Part of a small language model's weights: 9477 steps.
Each number is 128 + 24 x the weight over the matrix's rms, rounded and kept within 0 to 255. Layers, rows and columns count from 0. Numbers have three digits each.

# v: layer 7 attention value, 128x128, rms 0.115, rows 60-95, columns 64-127
# o: layer 7 attention output (transposed), 128x128, rms 0.122, rows 60-95, columns 64-127
# q: layer 7 attention query, 128x128, rms 0.147, rows 64-127, columns 64-127
# k: layer 7 attention key, 128x128, rms 0.138, rows 64-127, columns 64-127
v60:087145090145126118099151144134086117116175153158138123129077131123159134116101140132130123117139111098100105072168103150136129098104104127096137131145159168116156134104138106089148099102119135
o60:169099079132140088143143092142109136126150112124139142074140076139157125092182114162124092109125147154143141159102162096146131121093092113171125149086118110166087117143140141184140107111120126
v61:157171147166142151128108104106158119131122117120099115122125105097124138161101133134125116139112160138104098120163148164142101131119115142156086152159094133107141130111115108120132115125148127
o61:101099118134095122127146134158060150062133145138130162124144096120148140167190090083125121150123108109150145125124093080115179118126106104099131070130140178163122114124153144137107141107107117
v62:102128120112097162134121168097120155110114099129120139123121101120109131085149143154170097129095161120131149119104141152148081182099128115108148131125155102131105166137132088107109114139116150
o62:134144152123172119086144117167118100163155142171147149144098152141149113161081108088126157124127085116088120104151122116122151068155116154122115113138127135127174112139131159129128156083106091
v63:111134117135159145105128160117130126142132092129167150122154126143167120150164147143120165110124130149131136103157127141126151134127131096180124104154095135162129132114096108122149093116095115
o63:181120160166116071121181130109100152102127129124119114139115170137124148128118135097135082082173146092137148156112107078132106127154084145095107151115114117112066117150163137158139142133166166
q64:158082118108108142132112133138138094121163128129079106122093086139127111115123130118161119161156124147152120113170137111133123163088113140150119146137150121147142125136120103155146117078108164
k64:169136094118116132107118170100131122099137115126117125148129164147148146109081137129107135150131169081131100091162170093132115124120126126126109156111113122143138129171146146172142123154132107
q65:140112165140124113129161123123146153178132151134139072112133122083117149116132124140144146158131088124088131109134096108116146147132128118112131135137141178125136156111097096085098114172147103
k65:148088092125136150140111134149160140141111139124149089092108134129140062104089109150134141164128129098109154126159101120105144095072123104126107137132176143096123139124089136081147127161123102
q66:105103144124112130120137119157110152155145148127116126109158077119146152137125179112137175109173125109173136093121143128099104124132148135106120109120140141148152132175138105113120116101157095
k66:102126159153130131143132143152078145132143163121121089135106115113157122121094162143149165155152090166169137169117167122099092135080114109120109093132148165138144110112164142118174146100146137
q67:129149105100129103142129110111160113121127123116146126169137112183119136139114138122115173127134097127169139143106146119145179155121089119122110134137129098091090150138086056126140139114107146
k67:123128093123132133126136113104164139154130121079129140145156105128185129092125163147125152133132167150181118132118115071123158137150125105117080156127118128136117122153110083160120111129092104
q68:092103093135141149129182150121106131123088099167100145140170123116124114157157125123144129167122104132137090123147120127092123095106118146114102129131126123122122135143118145118112141130145106
k68:134081093107110094132112153118126176099092112175100153110153120085133126147117107158138132166145126161108145141106141151105138104139173150123165146109112100122150121132116145117097152121120095
q69:143161114152153130124087166119143129142120082148124093056093132132121137145139149140115105079125144132152120127106132143078143142130126136159134096136154113160166152140121151137124118112110133
k69:094134113118114125105091132140153105141116113146128142077106116141162150116133148138153094092117090144133121142126151162118137125122140145158105096151159133142115135129093108174148095098133111
q70:117145134164124133131118138119108157157147116114142125142096122153120138098171119148134153101144096134127157129111126144157126131131145128129126087157198118116143109137103102123095117118165105
k70:113158159150146134152103177126127154159164128182114117153139125146106139109152133160144133092128160119101151134112169080165123143109089114076120127133127108137113138099084106119100132103113140
q71:117084120194121142095128137126162112137120160149136090138113128133163107125126137161154091093159088111144174100157096151125163099087121084099141120139124122085142155106128138132102068173144134
k71:141152121136156152129135151140143124099136113174102131121121120117110098105093109122160123126161080087131200118129138133111103125146187094113131070150119164141175130112114149120142088157162091
q72:153080112151149137133144138105143146133110135118110118112138106108142135126102138115123118146119135122146135162124169141097124181168172174154132145120114100123145107139108119096147147137137092
k72:142118112171148126168124133093135137158148094076122115105110135107113154151128136150142153132094115148140151127128139148080102128119142141143141116140131107172141112106111143089113157147136099
q73:110132114106152135130158122136136127095149097112131100146149137142096109096158131115155115128082175096157149145127165132152111143133105145115131119141120085130092125092116144138123114115177180
k73:147121099111129146113118174124162137117154128120092106154155095107138103137110150120101118126126160150127145155122133122117107125128123125137105074136105157122098166096105162109084156174137195
q74:132104185094106122130146135131146163118089134136090114134133110139144122164101119142134102095160174105121148103176090111162143095147110119136110150111144098101120121109130108132109125135072113
k74:152122124151159112179162139195103166135091124112126143127119125071124129159131152137112091127158120061106131102166115119154087125142166131109137144104145099146156147130133125163097129171099114
q75:101099164160110141105095144086112105094125163186134121124106150123135131153112135119153137083092139115115137139136125151135120120101101106168163129153108134152122114086088145127131157129148070
k75:091119147122141141100113167122165111114170141148135126137130125114157107132099104102161100096117139142130144137178107118127146141135114146145158127122128102145146108068114154116138132138157090
q76:133115142103141120109148141134148098127111080134118130160139146128087152145166114098105121102106138135078156143161144118101126141141167163101153111108141128130117111165113130162118112134147112
k76:111116145134133116112150131117104147102115087137135149100099140139122108113152081144171133110110158135141146140148157123105147122138143152116171084132107113103111122155131124143105123143151098
q77:171184081088114140161115073111142118096126107110106169101124137137117130097131147080128124107144131075100142150150160121115111094105161135157137130134187154152148196138151139126133135119142090
k77:150158152117142104131113085108102169140112131128119141150127180176109153096116155108146177099157146151099136142124138130138127099164139111115138111167112181117144099126144118135137115132158123
q78:082116127134135095074152179137152108120104118104105148102144138108154135141150139105132151139095128143096151121134148160107116124124114116115128161099124097113139150101056191107156126140128139
k78:090115136098123157105144173142160139167108089150116146119154137108133144143140142122087166118147124133131136130138127156115104097134145146131139084125104120113130141123088163127145150134105132
q79:097158112140162183118128141075123110197157081111147158139125127135106115107096123126096109099154138131133132096108171131129178169117103181101186117138124126105059126148093159094122100160147081
k79:106159137124159165136092112086118139147129099111129167160132107125104169102112108159100138170152155116106094152098189148119104151101134181121152131137118142121132136112112163079161119139140060
q80:119169123083135165137143104108170105150137136149153152106137098117182096114124124096113114137083144113092124146067150100140122131137102105145105143112165141135099149140124153134129116135135098
k80:160154112126116156133150118085185111130083161118123223100122075123149103123144129103103128098122114105119135131116141116142149136120118148125123132154103130132141142146126120125096158120106097
q81:131177149132175114142150149115168111128156121129176124133127148142159140120099157126143090128120089122162150127160112141111106090144110160105139107137130112124097139122128130113139118103102133
k81:143135108156137166147119129113148079141171118143129117137121127120175153143106176099120084119136118134127127130142144126077159092165073176106163085125109118126119155152139155114122098128137123
q82:135097126134136131156114146146137139156158165122106128149176119095122128132113157164084148101158132094145096159106153099109155156107106129123131109102192145084180155148109118128102147112099142
k82:094109092162123165111104135110089152169131146100103172147138131084134134104144134138157157115174124109114098147110151116098124139111128108119103107118161147092150132173129128119095125077123145
q83:155096083175111073118129132120097156125129140125135113121146127106112141140085075165138069111125087107115134114176138145118147125157137142107136141167136107157128092074152137105121158109163108
k83:142081147118134111169113116139109138113116140118124106147141133161140148142102108091134078131118109092131121141178138196135169128158105093087126109174138130152077077132111115118140135115123128
q84:122142125123106095114122198145073150087178144199142118177113151155115149073105082104116127097154154048087103109126092119168129111214145129147150129151100159114135119137137134159142106159136114
k84:143118146134125132150093171159102133098169144123128119133085122135099153098095049142146086134095108119090144089099066095184132114177136137126157127115131161158120135127116136132097085123150133
q85:116165127155164085132125084148095128134144115134129111119149157140128111110087097136149175141146152135155142122129125135126134092143112099075148116118125127123135129141128150095135161099139121
k85:129123146147185152134147099133126107125144149141130122135123126147129088121105101122123136136163113120187115138108131135155141137151079111098151138141116133146103153115095129116103130148157138
q86:107187155149135109123114070150120133100116158130098136153154127122147157164126170066106110124131103108093130165082123107121098141105146143144162150137106126110167134126148110140127130120150132
k86:080129144195108107085122115105103163124137182118137127134110149155131120125112141072141145143159133117124154162137088143133119117116143121135142138134106143108142152103136133116115170134110113
q87:092084107120116152147119123135115095126107150120142115104078124143159119129150110162164129101120154108099127161107092167088129140116135116135111126131155161100154116103104145107119132111080199
k87:084127095141125159129147134127147101111137105149152104075118133108133122174124117185123119110145127136104109094118104151141130138129164123144128112121126163131087137129174153122136125128111138
q88:127120128103104138136087135116097103165106113109091155125189131174122130112129101102157099137141132153119108146091112102131145134153129112111118120135132116124142122151124096137109143128152169
k88:137161148133100127099132135134121101116093103116128141121120161177169110116141076142105112162107140141149104154083148111136088111169134092108119064077140081108136128103130096138068131126127168
q89:146107147151126146134202090094117137070125115116134113092191118091148138106129126166146163109098148123160127116113116110144162124101153121153132155145115153096117103142151150149142062114077081
k89:137109133131147155118185099103117149122107130131148139107123101078106099156059111148129183130108105141165113173154099149159162125126120160145140134122139142072105073112151137139174068124076133
q90:127125171138122084089114151043125160124087101153123128151147107088107147119133166142167172128147106115113133130131084154134110166144163136123139131161133151107136129122136140101132117110121134
k90:114113166137125111115097148083151094122098100078131107143083111105103138165107148139157166112099117143132125146134117136092147165154169113111119112139117151120108139107090099117128097135136120
q91:109111132122167144092175117149112127147117136122110103144101136147158171154150138161100142129118102120148166114110103173121150118100100151158133102137163129147168124113118138134152126092139127
k91:107128112157136128120167174130114107129152158172111091148118142099155101136155127166119148121132073187101123135152098122104153114141106127126146084150110164138127116112108126117101135159118111
q92:100107165128142168124115119172117161155171147110126097118154134133093096108085139108129144113126131171116109146139182123131138127139129099127118162098146113124109146127164142128125137116107183
k92:125105131139131144152125107126141135143160146108130111136169099120084110170116140103094095109141114135132112158149181137165088125090116137133124155086138133099139159143115132124130120146100163
q93:141110139161138092092133082171113108121142121151157138159146136109174113098119126180136116089131150157099123145159096101142082110164111120127105114101107138143145156102120114101149100143147157
k93:134104155095130175129122124131110097162134129135111095097147172075121116089104138122158137122127102114104119122152101143121108118113109118172164126130094097177103140133145151109144118147138160
q94:115153124114148158139097124111133155106127124136132145082167121151139131147086155098115127130155150141105119106130100140143117139128076164138165138139161165158106168152103148126131122139106176
k94:087112114147127128125099104136124123102090154139156153109144126120119130129147145103107126119131131117126130129158127133121098158149097155132122121114128135106161134146117107122128110130163129
q95:065154160100144125137110106137131101101137132135132131096076149140119145103146096127130114075165126152128155146082121095121123157115152132092148118132167135142125143127087138123181175144121133
k95:096126150129106147127122130129175153103119117098192142081091138167138143137176139115116126089144114118066142134082141109112095134152116158107136147079132130157129121136120153126152142124121143
v64:136121157149130119101145106156111130138130077116124102117148149150142119140168116135109126088173108098143147070137130151117088138088131142161120123140115096135134146102169134141126120122112130
o64:131151118092148139144078118112158116130101167146181148154131149180092123113125119137130175171107127117122099096140129125129158124157119109112140111132129129135116150139113133106102148105110138
v65:123125172095146126141115141133134142123133145094117132122132102136107120124134124125119140135126133126150159129123170110136152132092133128116107110122125141117130133118145097120131183136126168
o65:121115106138118100146123149153104153133123127143097168113121151139113134132125118122181080101171126112112124109149081141080109058118125211145140096159098138165136108136139135148125124085099111
v66:153135124133146133122133088153132132106106144128093113105132136126097104139113128103123127138110168164169084152130133102122156170111104148170146125161080120165144160121152125114159131112084121
o66:116120147116148123135121194091169112146167151126095133135116082104159174113166145115078124101106116118102121135113157170084112104155137138093132138081158139135127132160093133104122109142175101
v67:149098168105116163129142130095132178137135129097131074153127065122138134143130129095118107137133148110118129088087067164109129139151126082161133180160104111141133138114122106181146136155144133
o67:104131135157134103137136106140086130154113115152096152111148198099145131102137074109145150132132143189136128164137188123125138145111092126108176102107110150100103118136123184105111175085167074
v68:101123174159111148135100122119107175156126124054156132101150144130164130136132136117130111157123125139154115140093163153123157158131101116135120167100131116091079106178147114176100134129132128
o68:193071080120116143179140099142102131072122131127116170121150122142149063083081101109119129115170172121061118116180082096152118108101118144127144087149121167104149159121102132103143113157140147
v69:134114146076148089140103103154144111114108133148101141086130161102089079099173100128163115129113136136143105211093135075124169118126150138124108099137140136127154097160147130110095176150170133
o69:109132142150123117121155141144088120075193124152129097170121125150150166123135137133116086160092139140143097077128092158141122115140073150128141127108069124170075120113136126163130095152136149
v70:138129128112103152100133177084164110112085109133098131129132114153142136119107131136143144141173074134129114141145177096134152133092121085139138129132127108117133143106151085139159135127120130
o70:112149175154182122133120111171132177116125126157119122111131103111117136133140101133113113070132156119102135116111126177097121115149167140140120128141126149119144139137110125107090135133099148
v71:131171113147141114069116117150171103111113086122149149167129145103151104136095091116139105107138144136130112138141142137155074102090140155131124152118170167101100168135122140113153124096155117
o71:114064152132109144127121159111107175124157124140120111134125112158085150152123143145110170139127127158143135137131150135143147123181129083114132098126159145132143023105124077139097124134086148
v72:143087142110118158158137070092135171099158120124108149114130073149121119123161139115166133160126150130156116146131105103130114136144168154138137095141118129152168112143125106101142119061100191
o72:096160115164130102111164166127124093154158170148136113139076126137204144121109102166091136118137099101121139107129117125138121117112099141128152130119128143110090115125129163131154106153132050
v73:088175092150173112137178108179156091152123099081136122179124150134113139160111104132071158116127112052129110098157146129128104144132121138125144098132120151080128145153117138149128134102132158
o73:141098163123093140153081118074119112134147133082133131119092102154148111140157148134155097089140141149112124132107135150148110113182141096150112157165142125125163146124130105122133157121103118
v74:149115178132109126090124117181165098138139123089099154099124089114120147098143112128124116133113126118106124151125151101133112123111148120119132142129141125086116139099135094103069127112136108
o74:113163108170104137172132111106084127089124095165154125170137118125125131093131120138101109120146146134141134119060102132132158153118126159135120076178124164166109113133142154124140095115081156
v75:109131183122089107180092116109133153139112117111140146136162124126139114117110159102115125112135120147095113073094145131153151108132151105141129113127148133155127185128142117156173145127117144
o75:166080087145175106113155136133110157097134130165112049132093143110101128149131116159132128148128116122111153136182100188097135145115107130125172107130109144084123118095100152147135129099116114
v76:134149141073179130141127131124135148107140131139125135139152106075086128119114125095154169146125158112074122069115134159160139095153095125169084123185133147137157150144142120112113089116137131
o76:137127134134110074120114135155158108163105107116114088098116162155142164138159103147111084103113112135162139115101139147074131141138153147098150070101146077146120111130115153130154155171126097
v77:143138086147093139157099178176123114088153122144132145127152143168079132094113100147111188151138127096096104120141110165116106117119135072140113117118121113172113158123109120108139136149126145
o77:148135154104142158133199106103144131103089130091110142159141118095135117154157125149102138130091116125134096162131145129079116123151148161154129140148104106104107110127147154121141129133084109
v78:118094106113124133113126154125103148138112129135129119111143112137155173131125132138098158094142141158104131104142128154109150118114129119142150140127122109139155171131139127116112115159077112
o78:099146162133145157120150123118141115131126144137111085130146172156079117131134106101156122153114116135115104177125141131126133122122104151112122120126145133133097107068077128098126164118183135
v79:166100115130152129156111118149089137115133154160105093141070134146136133161177139124115139159085102125116117113084124100118095110154125125125122165131140143130137179108138178100116184120139153
o79:130154145096124126111136152090156147153106100099125148138151128073146105092099179139118135152110104149141154133138099145144131134103133130158135108130078127109115128122122102131159071146088072
v80:162131162139115137093172131136135140116143126109108097143138134087100118149119118115140113094132123148102152176159135146155152106121092140133161135156123161107141102151108058125103131120101115
o80:058134108143125127135107114146133085134150126136134114064115136167157149108173115105113096130131139128140127082114135143114109144111163126103118127135126140136122190149134154140094156117150173
v81:105121136118135095169201145127096144116132138138089098140141124130098155115099126116117122100135178118133083122139119126115135114147116123158114162115081147114153137122129106113172127110118110
o81:101114140133168135086116159115152120134102089141122195099128127096112133128171177099128104125131115136114183163124189148087130154109118175131137111122155123120153141110128202122095119141128079
v82:131130120166146125118149114135111126163137113160191103112133127144149092126099128118098087139143154148122123111120116083150093109124122124119169121115131144139120090124151165128116102157139127
o82:118123109135110111124149158109094140118119160135119163138117137104129121083109168140151177110110133104170135141149106134097152157152141173139115153115104132114173132159104109108112154117143176
v83:089114110128138150169140115130142154116110144100138165141111155149128105121134149136118124137118130146131130117075123133170094096125116083137084157124106111112136112136134128143139099133130131
o83:148080147152143088145125139119100144111136101129141079133117150156121148128101124102146149097121132135098156149153131106097144130141108143133185134142094158158104111106103119098154163138169119
v84:098132119091136124127121126144113134087159128115146121127178145146143120155130120112097127111126136153130107105085089096154150137159123147125156118132199124120185138122095156129090164118118169
o84:169149088127099148106097155070171171112097112104170161098107138107107107120161145115141120173120128079147129136156164200118092128115135120146119141116088148141142098143126130116126142162178070
v85:124105130090133115141143138139138137110142142120129116099125148134111131115200137113135129141118108092119137151126132103117120151139086139186149115117105144152109130160118138092101161159061118
o85:084156115163121124144122121116093124120139168120101138161136107122154142098130155103121095129123117136106073173117134141130092149139136160154164082093118115118124133125153109120144146106159112
v86:141121153168131134106070110157125119133135111137107144141119156152112101191075124146158120148138114166103126171098128128093121117118136164156111119152118080098136154136116084116137106100136158
o86:136112119123121095181204119094083183115115176109123137075143093088118189132170140149129114127136125122135124094151107165150138154117143126103121173128121175125110122126156141093131097154107092
v87:128179113123097129160120094091108134100090137092166126169146125102131155131115113131150081145099092139102127157122143102150101127121148162164142136124122133125123128125149093129090099152109114
o87:150116133191100137127150142149086128119144131135141075099133139138147101113143118140123148122151135153165100132161144175151137135104153113165125085118083139169155137139125166144145142118147162
v88:118108142143109155121107121131126123144140183140171113123121125099149118133102088177079135156108126112109128129185121168143168123178133122157130110108136086139139137109171151097140132140123135
o88:128175138091129095150166126084124154150091084111101162137110133187100095147130130118120154147104179136132092134076133112138135140114111178112123128121089111118123155100112088146114116126144122
v89:084101150094093111123109132153139131102106144141125089124111139137145148142132124143138078136146135110117155141141123109094077108115136057135148138145136128102167156119147097144119104133125103
o89:128149088103155131132097123093128132103161099108170151129138121123146143149097136123146134108130135156139113134121153151136113152154094182120106141174130158154098157149090143105141141104151153
v90:101142180155122110139117113114173118159127137155150150130099151107140117157107162102123110096147128130155091135113109115138104168117139090129114121124131138169124124125192100110133165138110141
o90:143102076131147126139102140100091126104131107123130137143139116106131088155100093151129120129131125103192125147149181151113144103165081137147128133169109158072150145119127137127127142137100152
v91:128108114113126134112148108116123132122157102133111125102154112097101148118174137166113114088122113140097157127157114095106126148156114156156094081169112160125147132136111086103085113147126140
o91:105197133109164129118090122168127116118115202117160148159072146182122166078093074104114102159108115154145114158091093119106104125119112111096151135137151098130160145161190119159118126087144156
v92:144157125121116156154157099125127080127129137167113134122124143085121149102105130112156114135133125093133112138099131126114178145124121161089114137122153112136122145144129150125119101132099129
o92:145134138166135068137124149157089152124146148101148095158124128122124126133183160122103182144127136141121136157151120119126124112119145079135142103153139139148139092115133114090149168096157135
v93:126143118135123116085155128114073143115149124149166161122131098150113148110108140128115146144188132134095114119102133112143128166128106130116140120127104128085158116155145130122128128169095155
o93:084126106151109184140184154129187088128128136150110077120117173123139094179174125137159091144082161102165131140150132178084122110131146120138144132138130098140106098095113125108147138124167167
v94:120119123146097150114088061128128104119131130120150151179109163104106159112142150158166122128129102102107120126096106096125160107099139108127121154149180109132108128111125125161135101180163122
o94:143095123127125130137204145175166137097143114139174128068162098106116133145143119105072117182146106136157113114132124121145152105149135166121153105121103121116147135172114125111162139123129118
v95:147127123119162107157120135125130139131107132147134140101129126125108116154081085124117107137131128140144146134103119137099114140139148151202074152135136130147141108110122119106127172121155132
o95:145114153137132138105099157126123098087164133119107145105109130120137141136147140150151106114143118145155117164160146099156139091109086105125139125114112157157114119121112142177136082121093144
q96:175117127122132097120124111147157144123097130114128124125117139151134170149126164141146129144121126107113088113155134111110109123140147119109081125147127115143117128138103105129143128127105141
k96:172123140147141120144174098126120120130089145102137124105116157098113129152097142116148133129121146098094103105115154145151154132112149135127085151113118125125162107141111127125100097108141161
q97:139146139133120121093132131124125113111145118110137141122157122147148128151127122096112128124129157141161095121111115121137126140114114151155117164138093157152073117121127112135136140091125106
k97:102168161121126141135105125122134148134150146107124135147150146167136126129130109134125123139124113119155103123127146143110131138125081110139099142097109150139118105115134117155137117096094104
q98:144117137148143153104121113122103154084147149157107112122162117148105144094133089097166092117136121113109178124103127129133112124165121134139128109114136178117138126111122128149091105147115163
k98:101124115150144140109139114165123097107145135095109128122147114123119160129124110110160118144119145109100151136129136113113090128110130116162119102115131172106139149110109138136126073127133153
q99:152130110122116121140148142163150130143075121093101135137141096131123120138135105149072137126127120112111130122114124133125135123121121157117122146094146099121132123133123131111146132161147117
k99:140118102140141102141159146152123160149067128109119135150119116143121120120116126147104143127107131130122147108110116127096133175108122152102138148123129168098147108147150115124110124143166114
q100:112114168134152149106152116131122091113079136101122143134162119148116103165156091123119111119110145112095097145156151095096163178136130117108115137114122110124147138093145119121115126150096160
k100:140113153122134137118148121149156061129087130122100112151147125138084110190113130119131096144101158153137132114161149121092101144127104114124130160167135088116111121141150176142127136122136138
q101:140095139124126127143117132139130151137150124144110131142182099127090116137097108110119138102168100159123134112139133138132143138109139119117118160109142134117123108114127103098093161120135124
k101:132104093144099137150111111130121145140112104137102106094154139110133130135115121113113144124153115122109137127149153140088140107122132104099134133086114158130136107182158124129113130118129145
q102:157109162122116150147163124159104130109141156137123127114142145124155117173152128117147084149155138122139104126099116136130133124124093106132127102119144131106146124117145104158130128145135132
k102:136098118144132148107112135156144149091123166124125118100150139135119137155138090144115109157120137143165134136140160114150147092122110121123121128122160130127155162099178136156116114118127129
q103:131093188178139133139137166136100111136117115133093143118113133138134108144123106133120163119136116145149166159135156083128116104116119097126144114112129175102149128133111103127144126130123136
k103:112130136130167136133127163135126127124123084135132114117135130101121074153111129156120130143152150119126132157114135109101172126102116103103127139080135165110169175116111134101131120112144145
q104:162092159119105144145124069170157140137101124124169123132160131108086102114162202173140137143122167139160093113160134164138160113105138099111137127163148089101106141130133144116077123108115086
k104:155106072096115092136117076126135149115099133111102205102115127093142155129182155151133145149173129153113148140155152131120130122134159171140118136146097092121138117163123149117155164114123085
q105:112127150140145136108123122139147149134128113135113083146094127119103102133137117108092076084135112112135152171126134135114129115105130122145146107121143139139137096144136104135131093124140138
k105:113122115098133148139121146166174109112131138119142115104119098127157110141111148122109074114109115091100123116101136163116155151143142105129140124112107140121157139120138107147116131149116128
q106:102106143144097103153117155142122117120107143107156146114124130136119152116123127120174130126183133099123119111098105130142115150128153109142134148082116104148142161162156109131122156143076109
k106:063106162115102106091125127157118125159131162064125101117136141127096121142141150114138130144112107148122125125116110112136137106108146096113139148139156106125115075107118084126156157125125128
q107:078130113092098114104137107114141119140112157147118120141131159170150128100133107155144109121113140146118129104148160085165157133128099106115160139152153154132117142107124127121148155115162107
k107:118129110138089152139121140109102116105115133148125141124159163161118128107163131155113103112158155115131109098129114116115106137133123125133128112142110141129099113126149150130164128108136124
q108:150123126143127109093095170118117122125122150092119135109110124136108130123131115111163125109112136142154142114166127107124141133144136140115114155115107124119150138127134156128124165153123128
k108:159128160148139149129151111144125110135121157111121131119093132165109115110155166092139149155146150111152089123139164109116124125137149125122144113148135128118145125127111142150146120096144122
q109:127103123144110110141109117164138133105109148131119156134129096128142105139134166116161135123143137120139117068124114134145171134119131128126135135144129118160119123133176131158144113111127154
k109:113147144137130110094146123149131118122105156100117119104135134109175136128162103153120125156152141118139156089125152104136128094094134135133107168109134113125091154151143105141122139109132119
q110:149116129126155095145136111117119140154091146116094119140141121134117117155144116196120127151119101108140146131132133154107139068093111105122103147127149140108129109103142140109131107107100150
k110:101090112096102130146141136146125149141112104091120127156119111094123148188126146154131144128126123101121136164131116151113102144112137140117135143130127122137170144126129126133163102119091121
q111:151119159113098125157167144089167137124127147119145166084152134116115085123111113138137138122109134104113166089138133122128158125151115114150135129087160113109116128140106122130087125120158093
k111:193124148123124118138154120127166132137125128118161146111135088115150089136145127104106135090114128136144175099162141117125170113154133153113152109152148145128109130122102126147125148127133119
q112:114133115148167130111098130151117083167113129081106133121162126110160138109135170160115129123154103135166123160117131117087127142120101127154089135086142132112145162128096118139125135156111092
k112:115149127126136160087139137127149143172134114127116151131137107095079108117111209155119122152146096111120099146114157121099120123093142142163112119117169124097182118177113109122118087139114107
q113:119128139120089094129123105154157126145087147122129128121139119126137117129107142129128105084105128142105144091115129173121153096117143159102148117135166087105112139154130088098137145102150127
k113:114147133117071107157138140106141114157077126111116168126123150118142122132134122118143136094114148144126169118144088172132144111106183133142117143145115105153098094165161108113127160100114074
q114:130112136136113122112147152132131170123156101120146083133121148135121116138136144132130163134141154144133112148138128127096155093140154111113145085089159131130121114121147139132107121118121149
k114:117109101113128121120137135093165155136124127161153115107129127094149142132156131146107124139106147127097115110134131114125137100128133154120157146116137079158122136136122144083127151114125129
q115:155105094190106126171147123119104089126126145106146132131089123119167101105103128148094141134134148151130117123129115121165126122126092136127103126135110114116110162114136111112137151131135131
k115:143130129111123152144163116158132125131183157162171112098116137123138062138084154147108127139107132138143095160116104108144154098128110127174120138120182098132159132117117107107115157111125155
q116:134113141142086144110145130148132124138087161157147123139114154167135103106108142102114102140115098132115093141139154104126111133129134141163147089126127148137131116124130132140102134131107152
k116:138104099094128130106109109121128121118099122162130149118165135170134121099092114100137093170132125090113122148140135098168119102130128137138111135133137118138147126116118169131130127139131091
q117:122170179112141133124122166135155097125135148110151124124061157146100134103110115131102120090144135140140150092113120124109117121118142127115110115137136130148132089161126126119107139131128136
k117:136125149106133111143090118128150092106129119116161094090092157157141165115148159109074114113102106093102130165115125132178131156135120115123117137097141101125116097128115102154152155122110152
q118:130127114110125149137141140164126128126139161141120142101122101139133117157130159128142114128088128101105112153124114123130122122128127156107151137154117130127142128136120134129121144093148122
k118:128121114152099140131116121107137126126110150115131139123099134104094095134145132133121118131146156101107169090119139141115138118124133142110123100138147119131101140155121156122118120113115111
q119:147129135101135122149108099124136123105111104119121146106117120140112138137152149085116098078163139139115135132121118170101152089136121112147167107152136115129115133138142126146120126150105129
k119:109147126102146087110100110093108113114104120126122175082110099144115171121123093130114104094131154155118132109127132145115110101149142123150152132152141136126151106137141124145119125110151122
q120:128172122130159150122133117107127092106178127133173134092089127140104129148158125117114150122124135120098114134127125106167097124138097124137124093123131126141137133157111106142166150130139109
k120:151147143111121166125117128131149119143168121135147109126165118137103122118113111123089120121121111150169136106139108105156147127152094132130127123111137127146115112127125145150144104147130120
q121:120112141109110144145126149132110113144144131097126135125080138122149122146146113103151139105108133085073146134130110150118175162148168131174160116123128098132147112115118121142188125180111123
k121:118132149120141174112124136152179087120105144126127109100108109137125094149135127115107120109075152121137112121162123131159145115070132133147161163084131124140116101132115107126131105170159118
q122:155148143118112153112142099119115117120135134101142094162157140097146084123118114123180166127144164099157128138112127121118114153132139114120113166134116123138139142123110111119142115126100145
k122:162112105134131148115141113132121136108149147083154108120135138142138113128133111143189130138138129120133102133134160097141134138119110148098084167111118131134100133122113100117125101137086085
q123:165145130122098115120137125153123101141096126149141125126141118113152106125161137139126137105108099127173143115151120130126157090119143160141164121144129150146151151129133116134105136083173089
k123:159137158141134123129112124143122106123097141139177142094133124121121118100180162147135152134111136084131143123155106168106141123116135110141107101104119106143164128133130147099130127117133076
q124:144136164126146133126148150106151125108133090145114137133106118130123145127145137121091124130107179113140156116136123116140120148168115138089154103137134136117115125096126116132127119149157110
k124:151140123144139125119163169094123099147167104144148107125118150139130124129129106119124097102109163142150128111161086136130127109163107134148133114145118160108124148133126112150135137099160102
q125:132141105147133072141119118155117123134155123114149127125120123132136152161161106125155129107110131080095192167127130125095116112119137122108144131135149110120188159117132154115135133128128115
k125:107145167135127133106132125140121147144110154122156099170094127107119122121136135130148112106078145126090131151103113163123147116136158150069140096150103124127158142124135137102138130143146108
q126:101135147142087125117147111142141127157160136141151140138160109122158170122155091159102130118119119159124136107114123119131131094075133151128128146098131106117097130117166113109146104165090114
k126:135146076107110121136167137165139130128126109110154172140146103124190129118137144166105111112147137109165147131105086123145095101118124139145134155122130087140110124132142125153124141136093143
q127:144132161126135105115132128169120116139121140143118130121149134134094132113101106096142179149141137150134158120146144116174166114173150126117066160092130103118151154107131105108114135106111125
k127:134112137143109090119119146150105116123116110127140120169163107119113160114133147094156192147129148152122103108134106100136163177124151159103092159097138160120139113113115102146123145142128123